{
  "n_layer": 9,
  "norm_eps": 1e-05,
  "positions": "learned",
  "qk_norm": false,
  "beta1": 0.9,
  "beta2": 0.98,
  "decay_fraction": 0.643
}
Each number is 128 + 24 x the weight over its row's rms, rounded and kept within 0 to 255. Layers, rows and columns count from 0. The size above them is the row's rms in percent of the matrix's.

# layer 2 MLP up, 768x224, rms 0.103, rows 386-505, columns 112-167
size [104 116 101  99  99 100  84  91 104 103 104 106  94  79 101  95  95  86 123 101 115 113  95 107  84  99  80  84 102 104  94 114  84 110  85 101 120  91 108 110 105  97  98 121 102 108 107  89  97 103  91 109 110  97  97 101  98  95  99  96  97 105 117 113  95 112  94 103  96  84  91  96  96 103  93 102 112 106 108 101 111  98 103  88 104  85 119 105  76 105 109  85  95 109  85  94 105 111 106  93  89 104 104 108  92 101  97  92 105 104 120  91  84  91  98  92 100 102 111 113]
[[126 119 165 161 116 180 132  96 109 176 119 126 134 121 151 159 107 161 178 116 151 122 149 103 129 174 151 107 102 125 112 164  79 178 124 121 102 104  79 119 105 133 141 148 184 108 174 115  96  84 132 120 114 156 171 119]
 [126 147 159  83 132 130 145 155  99 163 145 156 142 143 136 133 131 122  89 130 122 108 140 137 139 121  72 102 160 113 140 177 152 124  99 122 106 182 162 105  86 147 114 129 142 108 143 160 128 110 143 154 164 171 117 102]
 [164 123  85  81 135 141 117 132 126 121  98 138 125 139 181 148 114 141 142 100  88 143 122 129  89 103  80 156 115 148 119 123 157 116 121 121 111 133 158 159 161 126 100 115 142 120 150 110 166 145 125 109 141 112 114 128]
 [133 166 131  95  92  97 160 162  95 134 140 111 153 104 150 131 144 130 107  57 130 138 147 174 166 148 111 144 111 129 109 131 122 131 119 132 106 135 136 140 121 123 116 149 195 141 128 139 131  86 141 125 106 137 127 135]
 [ 94 114 119 157 167 112  99 129 161 116 127 142  95 125 129 115 147 130 153 112 131 101  92 112 159 152 126 134 109 149 109 119 167 121 150 106  95 125  93  99  94 128 164 108 117 147 149 149 131 157 127 141 148 106 126 111]
 [174 122 109 114 140 120 177 122 136 123 139  93 111 120 113 109 117 124 120 106 151 170 167 149 162 150 122 120 138 141 138 144  73 134 101 122 193 125 153 176 118 147 131 124 127 138 101 103 110 108  55 131 131 139 108 184]
 [134  77 157  98 165 134 144 134  90  97 160 130 135 127 120 146 171 152 136 126 133 105  96 109 111 123 153 118 144 129 163  99 102  73 113 148 101 122 103 153 144 118 115 156 139  78 138 149 105 142 125 157 106 114  99 133]
 [100 146 118  99 137 120 141 106 112 128 122 163 130 177 130 142  76  92 118  95 119 130 120 165 153 111 133 175 118 105 127  80 139 142 171 120 120 112 144 143 134 136 113 172 105 101 149  77 136 118 117 117 157 144 130  81]
 [ 74 135 114  96 158 111 121 159 140 137 109 122 176 130 174 144 121 113 134 109 147 104  92 122 161 173 179 144 162 153 154  86 121 123 104 133 120 134 108 122 149 138 141 102 146 110  96 130 140 152 127 109 111 120 144  92]
 [134 162 118 167 113 109  87  96 177 151  81 141 125 119 120 158 164 136 148 136 153 159 128 105 107 152 175 149  96 145 149 117 147 150 172 123 120  98 119 120 156 114 156 132 170 163 129 112 127 164 112 119 158 109 115 140]
 [101  94 142 110 143 107 115 152  99 113 131 134 101 131 140 138 156  98  86 124  99 104 110 128 151 140 122 113 131  99 136 126 175 148 110 117 144  81 144  77 146 129 128 132 108 121 120 133  99 102  64  95 140 158 146  99]
 [127 117 103  97 109 118 107 184 137  99  98 129 101  80 167 124 116 120 131 122 129 177 118 128 114 152 118 168 126 122 134 117 113 105 157 114 111 150 132 172 133 140 182 129 152 122 161 138 126 127  90 151 164 118 111 146]
 [161 110 139 106 141 139 140  90 149 130 116 114 106  95 126 136 168 152  92 113 104  89 137 142 117 132 177  98 163 145  91 114 123 140 141  92 101 106 126 154 123 119 132 115 148  72 138 157 138 124 147 120 148  94 146 134]
 [122 123  85 128  88 122 162 115 118  91  95 121 115  99 125  81 145 132 156 121 117 169  82 143 104 116 106 112 131 118 141 138 154  90  86 118 144 124 131 156 169 110 117  80 106 111 138 192 128 127 173 124 122 148 123 157]
 [154 139 135 115 118 139 168 104 119 105 148 139 125  94 151  99 125 107 146 147 130  88 136 145 178 143  84 145 108 131 137 145 144 148 144 142 124 132 108 144 149  69 136  91  95 154 130 116 137 136 172 110 134 101 106 110]
 [116  92 151 155 129 114  99 134 155 115  85 120 133 135 162 126 119 102 160 183 132 126 131 103 158 163 166 137 107 143 125 141 148 163 120 130 125 144 127  83 143 154 203 160 118 153 114 159 129 110 102 139 124 150 113 135]
 [122 119 151 131  98 190 113 138 126 116 146 173 107 151 129 140 121 140 131 122 150 130 132 133 129  82 167  59 144 122 137 118 186 157 106 140 133 180 129 117 132 121 111  99  96 113 138 119 130  87 111 142 123 158 131 146]
 [137 142  87 132 169 103 151 150 126 128 145 169 112 169  96  93 139 108 117 126 116 127  88 102 115 141 104 102 117 104 125 118 167 136 105 119 117 172 155 156  98 107 121 147 116 126 116 120 135 120 120 131 148 143 107 117]
 [120 140 109 158 145 154 104 143 140 112 149  96 119 157 142  90 143 140  90 167 120 120 143 144 115  93 154  85 126 154 124 100 184 142 133 134 137 134 112 166 140 126 162 115 112  99 125 143 134 103  88 160 113 162 106 128]
 [164 119 158  87 145 146 171 141 156 129 198 116 113 159 152  93 111 123  91 180 142 100 140 150 167 127 113 114 179 132 121 160 146 118 116 117 102 148  96 102 142 113 146 104  83 184 115 121 120 119 106 128 147  89  94 139]
 [128 131 121 111 121 166  91 129 133 124 110 117  90 134 126 119 139 129 121 122 143 106 119  72 144 141  98 112  88 135 103 145 143 116 106 127 138 165 108 119 122 124 110 107 114 148 129 119 110 145 136 120 152  95 124 146]
 [148 112 144 104 143 118 152 124  75 116 172 120 138 137 111 170 114 138 121 111 126 165  91  97  68 130 124 131 129 140 140 115 117  82 102  93 129 167 130 145 124 131 142 110 105 150 128 173 112  89 120 124  91 131 152 118]
 [152 104 159  94 172 151 158 110 131 125 126 117 166 138 134 152 112 121 102 120 121 106 122 158 113 168 165 112 143 116 135 105 144 116  95 164 155 115 164 121  97 153 155 133 191 153 148  93 127 101 123  83 141 165 135 134]
 [152 123 126 134 111 119 149  81  94 112 126 163 109 119 157 132 151 118 114 134 158 121 120 162 141 126 156 127 160 118 121 158 122 106 136 194  71  95 134 124 155 109 113 135 168  94  97 119 112 137 127 148 141 130 131 119]
 [118 166 165 146 115 107  68 149 150 126 109 159 164 162 118 166 141 151 143 130 138 103  96 121 101 120 132 122  90 144 138  83 161 113 163 100  99 154 146 121 154 116  84 115 152 154 136 161 130 158 115 129 139 111 147 126]
 [130 132 100 120 106 118 144 187  90 133 149 121  69 139 105 107 134 101 148 156 149 113 129 132 114 189 108 155 114 119 158 149 130 122  98 130 165 173 145 140  93 138  87 121  99 124 180 124 138  98 128 121 147 159 122 121]
 [ 97 128 140 129 129  98  87 143 144 146  71 125 125 138 125 151 125 149 143 129 129 110 101  91 135 134 134 144 111 139 121 109 184 116 154  86 134 104 147 135 144 153  74 122 113  85 168 125 153 146 129 117 126 153 151 112]
 [132 114 132  95 186  98 160 114 148  97 119 138 104 165 107 132  90 115 129 140 130 105  98 108 167 146 138 195 119 136  93 123 158 115 115 110 125 132 142 159 115 138 147 158 133 114  67 114 138 123 125 110 105  97 121 111]
 [146 135 138 131 125 120 194 107 127 131 179 137 112 113 156 143  68 116  97 163 151 118 170 133 131 136 124 152 157  86 143 154  93 148 105 153  89 126 145 132 128  91 137 102 105 168 133 122 101 146 138 119 170 101  94 152]
 [117 164 132 159 132 136 103 123 135 194 141  99 140 190 122 128 110 122 139 143 156 116 159 145 133 132 117 143 161 135 129 123 109 184 115 131 182 123 108  44 136 115 140 135 117 102 151 113 134 129 118 132 125 140 127 102]
 [129 164 154  98 147 111 118  85 103 132 110 109 137 150 134 135 112 147 108  97 114 132 105 164 140  97 112 119 137 136 134 135 158 186 114 132 137 111 106 147  87 165 132 142 199 104 131  75 136 117 136 106 145 149 118 111]
 [145 115 122 110 105  93 153 160 129 134 135 139 144 111 129 142 138 179 136 134 107 132  73  99  96 100 154 117 157 142 117 183 165 153 158 141 105  93 131 166 140 146 142  68 125 147 108 142 102 166  67 147 120 129  80 125]
 [ 89 156 120 130 100 124 123 149  95 121 134 113 129 112 113 122 152 179  99 141 143 126 149  91 122 107 127 111 133 126 146 112 128 138  97 125  98 171 147 144 128 106 159 115  81 104 145 103 137 138 173 161 121 116 130 118]
 [127  90 130 138  99 115  85 130 120 133 113 113 162 139 130 175 148 128 100  97 158 116 166 148 160  77 115 107 126 123 144 157 158 107 175 126 123 107 156 134 125 123 167 143 139 112 130 126 117 154 145 114 114 145 145 138]
 [119 103 146 149 101 104 176 119 147 146 101 134 139 136 146  83 141 117 129 128 125 132 127  91 109 169 105 136 138 117 122 141 118 117  75 127 152 110  87 148 177 110 159 134 101 171 134 149 110 136 142 110 116 171 137 157]
 [161  82 113 168 106 118 144 120 133  83 105 119 157  79 143 142 111 165  87 104 113 116 150 103 105 114 126 104 105 115 120 149 155  76 145 165 128 131 177  86 150 146 109 167 133 121 166 141 118  89 161  78 125  91 125 129]
 [ 97  72 125 107 142 159 133 142 143 139 105 113 132 172 143 122 126 129  95 161  83 113 152 104 107 125 152 139 110 169 152 117 151 134 116 113 174 181 131  98 103 122 106 156 124 111 129 128 147  97  73 125 120 165 129 178]
 [108  71 125 155 143 163 145 117 119 133  98 197 104 119 119 147 144  95  91 143 109 169 142 115 120  40 126 128 156 136 131 176 107 125 147 128 132 127 142 127 124 129 108 140 114 136 173 133 118 128 109 150 120  94 127 146]
 [112 139 120 136 145 142 115 124  97 123 135 104 141 146 171 120 121 150 127  92 112 119 130 127 156  92  95 139 128 128 148 103 141 164  77  94  91 132 126  98  98 126 114 125 159 105 171 139 139 124 130 133 131 124 157 107]
 [133  98 154  65 174 127 100 142  72  75 137 124 102 117 121  99  89 138 130 128 140  98 152 136  85 154 115 125 128 122 139 120 122 152 118 139 102 121 141 134 153 137 171  96 147 134 144 114 135 108  75 152 156 153 135 106]
 [ 84 137 128 145 163 137 138 134 169 179 103 116 142  81 148 112 133 102 151 134 138 158 129 139 144 133 160 113 133 123 116 122  61 115 142 129 148 134  85 108 154 105 140 149  92 124 150 125 105 164 164 125 129 107 106 118]
 [162 161 121 155  65 119 190 131 118 122 146  94 103 175 105 118 113 143  86  87 111 147 161 117 125 135  76 140 143 145 117 160  93  92 130 155 159 117 127 152 125 120  97 109 102 129  98 112 150 112 154 110 113  67 132 122]
 [162 172 157 140 125 131 125 131 126 160 153  86 130 105 160 159 168 124 168 140 116 108  67 150  95 171 110 120 112 150 129 173 148 112 136 182 132 165 123 113 124 130 128  88 139 130 123 125 129 110 173 149 155 167 111 184]
 [112 131 149 124 140 153  98 190 119 166 153 147 140 148 169  90 137 131 181 113 111 119 102  90  95 131 137  92 117 151 118  93 166 121 139  98 131 151  83 125 134  68 138  85  93 142 114 148 150 148 134 140 105 149 107 151]
 [147 134 101 162 106 138 122 174 121 130 175 165 138 147 145  89 137 119 136 147 112 115 128 176 118 136 110 160 126 112 133 101 126 129  79 162 136 138 106 103 103  97  84 107 181 156 149 140 127 120 139 162 118 109 153  99]
 [149  93 130 141 176 157 118 188 106  78 169 158  94 137 146 105 106 106 132 145 131 105 104 111 168 103 147 133  83 128 132 112 120 138 118  72 127 141  79  89 120 155 147  94  87 110 145 183 140 100 121 154 123 125 130  71]
 [155 160 135  87 117 142 125  92 106 173 107  85 143 140 137 179 118 108 163  88 130 117 131 163 147 160 138 104  86 168 112  98 118 112 128 113  75 100 114 166 141 132 134  91 128 117 142 138 114 123 141 105 116 148 154 136]
 [124  72 130 135 102 142 105 140 151 143 148 121 124 166 133 134 146 133 152 129 142 165 138 111 129  95 129  63 122 125  92 176  90 154 140 101 128 115 117 124 154 149 136 110 101 163 131 139 119 154 125 135 138 155 129 134]
 [138 125 145  81 131  84 116 176 139 143 118 193 135 111  94 131  77 103  90  80 130 141 130 111 127 113 124 186 102 127 144  99 171 121 182 137 122 104 172 159 114 133  80 133 110 115 164 154 140 110 126 131 165 160  86 114]
 [131 110 160 138 144  82 148 157 142  85  89 179 121 151 134 150 130  84 151 151 112 140 134 155 156 147 166 178 131 114 156 164 106 104 122 138 100 110 109 133 117 141 104 135 138 130 112 120 141 126 134 133 136 121 112 111]
 [144 153 117 136 151 155 124  80 118 136 127 116 103 188 126 112 139 110 118 134 154 139 148 160 135  89 105 152 109 135 126 152 130 112 163 122 114 133 122 131 175 111 131  91 116 104 116 122 120 128  86 174 135 139 132 115]
 [102 150 148 111 163 131 108 128 138 112  92 131 103  91 131 121  95  96  92 168 122 115 120 130 130 115 148 120 116 134 100 110 102 135  82  74 124 116 130 109 140 138 164 115 172 109 115 129 107  88 103 127 139 127 140 132]
 [149 113 145 172  76 113 119 111 121 140 135 155 175 182 157 127 119 190 152 126 145  98  80 180 124 140 158 121  95 146 137 143 156 106 143  90 136 116 137 104 145 152 120 132 132  86 146 152 126  64  56  97 141 141 128  93]
 [145 111 102 160 106 134 121 102 126 125 111 110 124 107  94 126 120 145 115  97 151 141 144 163 128  97 138  92 116 118 124  98 120 113 157 121 142  89 147 165 126 141 174 108 159  99 120  87 128 146 128 167 122 116 125 137]
 [115 101 140 186 143 103 139 114 129 154 126  77 132 129 107 108 150 163 127 102 131 144 165 112 133 159 152  78 137 125  87  81 161  71 113 133 154 108 159 100 129 140 137 121 130 129 118 161 122 137 106 106 103 111 142 147]
 [125 147 123  98 130 153 137  90 127 154 139  91 121 110 135 129 111 149 124 115 137 108 134 155 128 117 141 113 166 142 122 104 137 140  73  90 148 122 123 139 103 123  61  96 124 125  86  87 147 163 151 114 119 129 140 120]
 [ 93 119 125 148 116 130 135 154 152 116  90 165 129 117 111 152 189 112 142 170 126 189 123  89 140  68 136  98 105 152 131 164 133 147 129 157  78 136 138 135 118 126 125 107 117 165  79 111 125 113  74 203 145 126 119 184]
 [114 168 139 198 138 127 142 138  77 144 135  75 112 111  94 110 142 174 135 159 103 120 129 126 134 160 137 131 124 132 131 108 131 105  91 139 129 162 108 157  87 149 127 150 138  99  90 147 129 202 168 165 106  90 116 140]
 [107 100 151 169 163 113  97 101 106 127 108 129 135  98 129 131 129 105  96 142 189 145 106 121 119 111 194 134 155 118  84 151 101 119 112 159 104 118 135 113 168 146 132 152 136 137 131 129 131 129 138 108 132 158 117  98]
 [143 156 160 109  71 115  94 141 112 143 110  97 116  71 157 164 116 115 165 163 146  95 100 167 112 107 143 100  96 105  86  95 130 123 131 179 115 148 129 121 128 174 153 137 165 117  91 135 138 158 142  99 131 152 128 121]
 [134 161 143 139 149 135 110 136 155 140 123 147 109 157 117 132  96 122 149 156 133 102 144 133 131 122  77 107 133 103 141  88 187 115 132  95 126 106 123 125  85 127 175 130 127 122 176 141 114 153 115 148 169 122 157 105]
 [109 104 109  89 112 133 116 176 164 173 135 146 115 128 127  77 163  70 102 153 174 148 143  92 137 139 157 153 120 121 125 116 107 119 159 145 152 117 114 113 102 160 131 163 110 108 133 183 133 126 139 108 123 114 109 150]
 [149 107 130 156 114 101 144 133 132 121 199 133 109 157 115 134 132  86 139 133 161 152 115 157 123 120  92 188 108 119 126 137 104 101 148  99 115 131 126 131 119 136 123 100  75 151 120  73 145 135 121 138 100  92 129 159]
 [106 183 139 150 130 101 113 142 103 155 150 184 104 112 133 106 117 146 130 113  90 154 150 118 122 141  97 119 124 117 128 134 139 109 156 150  88 116 141 108 129 154 129  72 125 105 159 132 104 164 140 132 130 102 130 113]
 [117 160 205 132 146 135 122 166  90  95 144 149 155 113 145 150 123 120 112 158 111  88 144 139 136 106 121 123 126 131 161 140 121 150 105 125  85 116 126 107 153 109 142 116 164 102 147 126 148 143 128 171  89 125 150  66]
 [129 154  98 159 156 140 119  55 117 171  88 101  96 175 111 161 141  96 136 157 136 107 132 104 140 165 110 115 120 140 113 181 124 144  96 142 163 108  78 108 159 122 140 136 155  80 120  66 120 110 133 131 153  86 147 147]
 [170 122 156 112 169 145 103 133 162 171 129 174 122 110 110 107  99 120 159 110 129 148  98 105 132 114  87 144 111 135 131 146 142 134 140 134 135 132 131 148 145 117  98  87 129 117 109 130 107 150 159 176 145 111 125 115]
 [115 107 147 155 120 145 150 127 151 116 139 155  92  99 140 124 165 109 168 135 113 155 133 130 154 123 152 124 157 155 117  97 114 100 138 103  69 177 160 136 136 105 100  66 135 142 121 134 152  89 103 161 140 107 113 164]
 [168 125 149  91 160 170 125 147 161 122 107 120 120 115 130 110 114 154  83 132 117 123 111 126 172 173 114 144 137 118 128 119  99 182  91 134 125 165 129 104 121 120 130 151 113 138 164  97 118 138 142 129 150 103 122 110]
 [147 168 157 118 136 109 138 101  98 149 148  96 121 142 111 124 105 112 158 167 112 110 152 147 132 126  61 125 140  99 152 147 176 106 124 158 123 124 152 107 107 130 105 141  95 121 128  96  93  98  99 144 121 148 137 120]
 [121 170 130  89 109 116 100  87 120 129 151 161 155 127 131  95 110 122 112 115  80 131 129 121  89 126 138 143 177 113 158 124 102  97 115 155 143 146 150  88 131 156 117 128 126 158 157 117 113 105 129 119 128 166 132 117]
 [ 93 152 110 131 150 111 132 175 115 149 158 125 147 178  88  73 164 121 106 117 135 164 123 106 147 116 141 147 165 152 158 102 148 118 114 115 148 141 108 136 130 135 123 121 133 120 124 126 148 112 128 171 131 101 114 148]
 [143 104 141 115 146 141 106 117 126  98 102 141 124 126 129 107 149 140 171 141 113  70 187 105 134 131 133 139  71 152 144 159 114 177 126 111 128 122  93 141 129  98 163 140  92 108 146 143 171 128 125 151 133 116  85 127]
 [ 83 146 129  90 150 130 125 145  80 132  88 156 159 146  87 141 138 107 137  93 144 167 112 104 125 154 125 137 148 131 124 132 138 142  75 119 170 140 124 128 102 147 124 115 163 142 111  95 147 147 142 121  93 160 145 119]
 [140 141 135 130 130 152 137 124 129 148  90 126 103 143  97 152 176 137 131  63 116 119 101  95 108 122 127 122 114 149 122 100 121  98  95 101 165 110  99 104 103 154 139 111 166 111 138 127 145 152 182 158 130 144 160 130]
 [ 81  97  90 110 179 109 134 120 111 114 101 135 106  82 134 127 153 127 138 142  98 101 127 111 128 157 131 121  83 145 103 153 113 136 177 114 138 137 133 161 117  86 149 158 149 110  89 144 139 157 139 122 113  88 124 131]
 [109 121 149 130 144 145  72 135 140  97 142 131 117 118 125 133 129 104 154 148 165 149 124 142 158 150  68 102 108 123 125 126 135 197 144 140 142 129 142 154 110 169 153 143 126  85 171 126 126 103 102 111 158 179 103  99]
 [162 158 124 136 148 134 128  92 104 133 164  96 127 139 159 145 165 109 117 160 114 110  88 156 141 104  82 135 142 117 155 154 125 107 157 136  98 119 146 112 105 128 123 101 157 131 150 136 141 156  88 204 144  78 146 141]
 [138  97 138 135 181 144 148 124 142 148 123 116 133 145 121 111 140 123 147 102 172 145 102  83 124 167 148 114 146 133  97 157 109 121 196  92  99 109  75 116 139 160 136  92 126 102 135 130 112 132 103 172 152 134 115 138]
 [124 144  92 117 105 108 133  88 140 126 135 110 135 122 132 111 160 122 119 162 108 112 167 151 141 157  79 139  95 135 106  69 134 107 100 141 117 138 191 162 102 119 154 112 154 192  96 110 131 115 145  69 134 164 123 143]
 [144 135 154 186 155 173  97 135 141 111 158 112 102 109  87 106 133 140 102 153  65 145 138 105  91  99 121 165 138 167 115 158  83 129 152 114 116 149 133 100 132 114 118  93 116  81 109 113 169 173 156 158 116  99 113 143]
 [120 111  97 122  86 132 184  78 130 110 165 155  97 117 125 100 130 149 138 133 141 117 150 141 155 163 104 118 144 124 132  90 128 152 114 134  95 145 149 187 144 107 136 137 108 139 106 121 129 146 149 167 111 114 123 142]
 [146 154 112 137 115 112 135 124 120 126 141 132 111 151 120 138 146 150 155 165 161 133 115 118  97 117 172 127 138  99 146 118 142  98 108 118 121 152 143 160 121 113 179 104 110 140 144 123 140 180 104 123 132 105 123  80]
 [121 162 137 102 123 119 166 134 115 139 110 126 119  93 142 136 108  72 128 140  87 128 163 112 167 138 125 112 133 123 121 105 132 132 111 134 127 108 108 112 112 124 105 103  90 122 167 130 137  99 109 123 137 118 139 129]
 [ 94 132 113 158 115 183 116 162 112 151 120 164  92 131 132 147 159 119 142 123 163 155  77  97 121  78 136 111 105 131  95 119 150  83 113 137 130 106 134 193 111 108 133 114 129 100 129 138 142 151 110 120 120 128 157 126]
 [ 98 164 117 141 133 123 164 135  83 149 115 136 117 158 113 125 140 103 164 177 166 102 101 154 164 155 165 166 125 150 171  99 149 149  85 148 123 116 131 115 156 130 130 113 146 114 126 113 132 123 121 129 110 126 154 133]
 [164 134 144 114 135 141 127 108 111  86 129 135 150 147 164 137 151 168  85 157 166 121 120 175 147 128  86  95 164 125 189 109 108 144 115 119 159  92 144 105 123 119 139 131  87 130 202 106 117  76  72  86 151 159 133 112]
 [ 90 167 119 155  99 131 129 125 160 165 114  61 105 140 113 111 147 107 177 141 179 179 144 132 152 137 160 109 192 134 136 116  88 163 128 138 107 136 124 114 118 137 123 126 125 157 131  92 149 126  90 125 145 160 116 152]
 [104 110 123 161 162 138 101 132 153 120 111  99 113 123 142 120 129 144 136 166 135 128 129 110  93 133  68 144 133 141 145 178 117 133 136 149 131 107 136 100 111 115 172 111 100 147 138 154 128 163 158 100 165 153 115 140]
 [107 149 122 219 117 138 110 103 114 106 153 164 144 152 136 119 101 141 138  75 138 115 148  98 120 114 174  94 159  99 118  84 129 135 109 119 123 137  94 105 137 137 127  96 108 106 132 131 136 105 195  92 110 130 124 145]
 [123 125 119 121 144 149 107 157 127 112 149 163 138 115 114 143 149 133 114 121 151 129 108  90 147 119 119 134 171  84 112 123  91 115 163  84  89 119 131 146 121 120 172 110 137 141  92 107 123 157 166 125 143 111 104 128]
 [152 100 139 114 120 148 143 120 142 145 121 168 146 119 120  87 122 157 164 119 182 186 143 132 105 102 131 138 127 121 133 138 140 108 122 126 146 121 152 153  78 103 152 112  81 174 138 142 113 114 133 114 132 147 102 152]
 [157 124 130 153 166 176 125 122 143  94 134 125  94 152 140  86 135 141 138 144 124 133  99 111 137  80  99 140 143 167 125 118 112 139 155 144 135  84 113 145 167  99 132 132 135 168 133 127 131 142 115 183 128 142 102 194]
 [110  80 128 131 120 108 123 122 122  68 135 140 118 118 120 110 139 118 127 115 132 129 108 156 123 157 135 108 129 154 167 154 121 101 103 108 111 132 145 137 116 109 146 169 106 142 130  95 172 123 148 108 126 159 128 130]
 [112 160 151 108 125  97 134 116  66 135 121 136  93 134  85 145 138 125 161 107 128 112 143 154 143 155 138 147 148 117 114 125 145  92 147 139 120 143 157 163 142  98 178 113 164 149 129 170 128  96  99 164 116 136  98 156]
 [166 152 109 129  71 119 114 119 110 175 146 171  73 120 130 110 146 108 142 160 124 111 123  93  96 156 124 114 155 109 146 147 106  58 132 130 155 152 107  95 118 112 108 131 109 151 156 143 126  91 140 126 128 119 119 125]
 [162 150 133 127 161 137 133 106 130 146  85  99 122 127 138 146  86 140 146 103 139 102 147  99 165 112 130 141  87 135  90  76 106  67  86 130  85 130 130 148 141 151 175  65 111 116  92 100 127 125 146  83 106  86 118 121]
 [129 124 135 144 132  87 166 145  99 132 112 136 144 141 135 112 130 151 132 159 143 106  97 139 143 182  88 141  95 110  96 128 144 162 110 142 147  90 152 104 111 129 150 159 169 141 156 162 148 155  73 138 167 121 129  97]
 [ 94 126 106 109  96  96 117 127 151 116 135 117 148 149 175 144 138 116  88 119 161 132  99 153 111 163 127 171 150 133 142 147 116 114 151  98 124 106 142 109 126 146 139 123 126 122 156 191 145 118  85 118 130 157 115  62]
 [ 99 121 127 122 134 128 160 148  95 104 124 120 128 166 138 137 139  97 165 139 175 133  97 179 146 135 153 176 154 116 151 107 111 144 106 101 134 154 116 174 120 138 121 140 126  93 139  88  87 134  80 139 123 120 135 128]
 [150 149  80 144 140 113 170  66 117 120 115 132 168 114 121  93 115 134 145 107 156 144 140 168 125 190 139 128 127 136 132  79 132 132  99 112 184 133 127 125 113 151 119 169 120 111 136 104 129 115  92 133 106 173 132 137]
 [114 124 130 168 144 120 141 121 169 151 142 106 131 163 130 151 114 137 178  85 183 146 155 175 157 146 160 140 159 149 117 120 115 130 117 103 130 147 102 137 149 109 131  74 118 112 110 159 156 138 134 113 110 181 113 123]
 [141 118 126 115 138 143 127 139 134 138 148 137 128 146 168 132 138 128 111 120 141  92 159 145 147 124  91  86 135  65 135 134 148 141 134  95 163 136 146 138  88 122 156 120  81 123 149 137 111 144  67 151 147  89 110 118]
 [142 132 114 123  94 143 122 139  85 161 147 142 168 103 154 137 120 102 152 156 153 102 122 101  93 131 138  86 117 123 108 113 143  96  75 139  80 136 139 127 137 114 116 137 127  93 122 175 119 146 158 130 117  71 139 138]
 [152 124 124 102 146 123 116 120 129  90 120 164 144 149 157 142 130 158 151 112 118 144 140 152  86 160 141 135 151 127 117 116 111 132 100 134 121  89 128  79 102 120  79 173 119  81 121 127 110 133  96 102 129 155  95 131]
 [ 78 130 115  86 111 106 181 125 106 130 149 161 107  92 124 117 137 108 144 119 111 147 114 127 131 159 108 101 174 134 128 102 148 107 134 123 122 116 133 197 106 103  65 118 120 126 179 143 120 128 122 144 144 145 134 135]
 [123 120 137 118 102 126 147 177 118 108 149 128 121 132 151 113 146  60  93 143 103 110 118  95 157 149  99 165 161  77 120 148 139 131 147 113  75 124 102 102 101 172 148 147 136 143  98  94  65 158 168 143 158  69 115 138]
 [147  90 100  99  99 113 181 117 126 106 166 137 128 110 124  84 117 135 102 172  90 127 157 174 119 104 138 140 143 133 131 155 133 123 167 164 122 136 108 134 116  92 173 156 133 150  89 127 129 154 154 147  93 101 112 128]
 [136  71 166 154 140 119 169 118 135 112  94 140  87 131 122 136 138 159 139 117 100 154 121 129  98 106 147  91 115 151 122 102 123 139 121 154 117 143 157 120 112 152 154 146 108 119 121 159 145 141 108 134  75 122 159 115]
 [ 86 107 141 116 156 127 137 115 132 114  93 166 129 134 159 117 125 130 109 102 112 142 172  98 103 136 130  91 129 126 128 113 124 147 122 144 121 118 157  99 148 131 123 143 123 102 147 104 147 122 105 131 148 163 121 119]
 [143 141 157 144 142 145 136 113  84 111 154 165  96 170 109 148 136 147 153 135 121 108  99 133 117 151  87 111 157 122 125 136 141 110 124 118 126 141 127 144 160 108 107  94 146 146 127 151  97 109 135 134 169 155 134 116]
 [131 124 124 172 157 133  92 128 172 135 134 108  74 118 177 145  96 104 135 153 109  99 120 119 136 115  94 143 127 108  83 156 142 113 132 136 108 146 124 111 124 166 154 118 137  99 163 130 122 147  79 134 146 127 142 130]
 [154 122 120 109  95 108 156 104 186 116 124 130 124 100 146 113 126 120 130 146 132 119 132 136 153 164 106 147 124 109 148 154 127 140  99 131 131 145 141 120 144 102 147 119 101 188 155  93 113 131 169 136 150 114 105 141]
 [134 122 139 128 155 132 105 138 158 145  99  85 119 127 125 144 100 119 111 117  83 139 103 111 137 117 112  97 117 126 146 119 108 133 140 116 159 166 109  87 124 153  69 114 142  60 142 143 139 170 151 147 135 125 120 152]
 [123 108  91 132 151 111 118 114 167 120 130 127 125 133 180 125 139 137 103 161 110 112 159 124  85 105 109 108 109 111 165 130 101 126 157 133 121  69 180 106 147 134  98 149 109 112 136 126 120 133 125 118 162 148 137 125]
 [126 130 118 133 110 157 103 119 146 132 146 101 121 132 143 118  65  90 104  83 149 120 164 168 131 130 144 115 189 122 166 130 159 138 104 130 165 138 107  77 124 164 146 148 108  67 125  99 130 127 133 126 131 148 154 124]
 [160 111 153 164 135  88 131 117 121 131 124  86 118 131 108 123 122 161 104 115  82 165 139 107 137 109 168  82 148 133 114 123 156 133 137 134 100 154 110  84  90 130 171 157 128 154 131 185 127 128 109 149 131 118 139 119]
 [149 110 134 167 117 162 127 144  94 142 171 119 115 128 154  97 160 146 171 145  70  97 111 141 132  91 184  80 163 135 133 124 114 114 176  93 115 139 102 144  58 169 134 136 130 170 112 131 127 125 156 148 140 137 116 175]
 [109 103 157 150 116 134 101 171 140 114 168 155 126 149  80 130 122 172 111 145 116 118 121 114  99 100 141 115  80 115  87  98  82 102 112 144 119 123  94 146 142 128 134 126 153 114 137 132  64 106 142 146 132 131 124 141]
 [132 113  93  91 109  92 140 111  99 106  91 109 118 133 108 136 186 145  51  96 144 130  98  78 126 137 129 138 137 142 131 124 148 128 142 129 134 139 149 144 126 148  91 183 159 132 156 157 127 158 159 147 141 146 132 133]]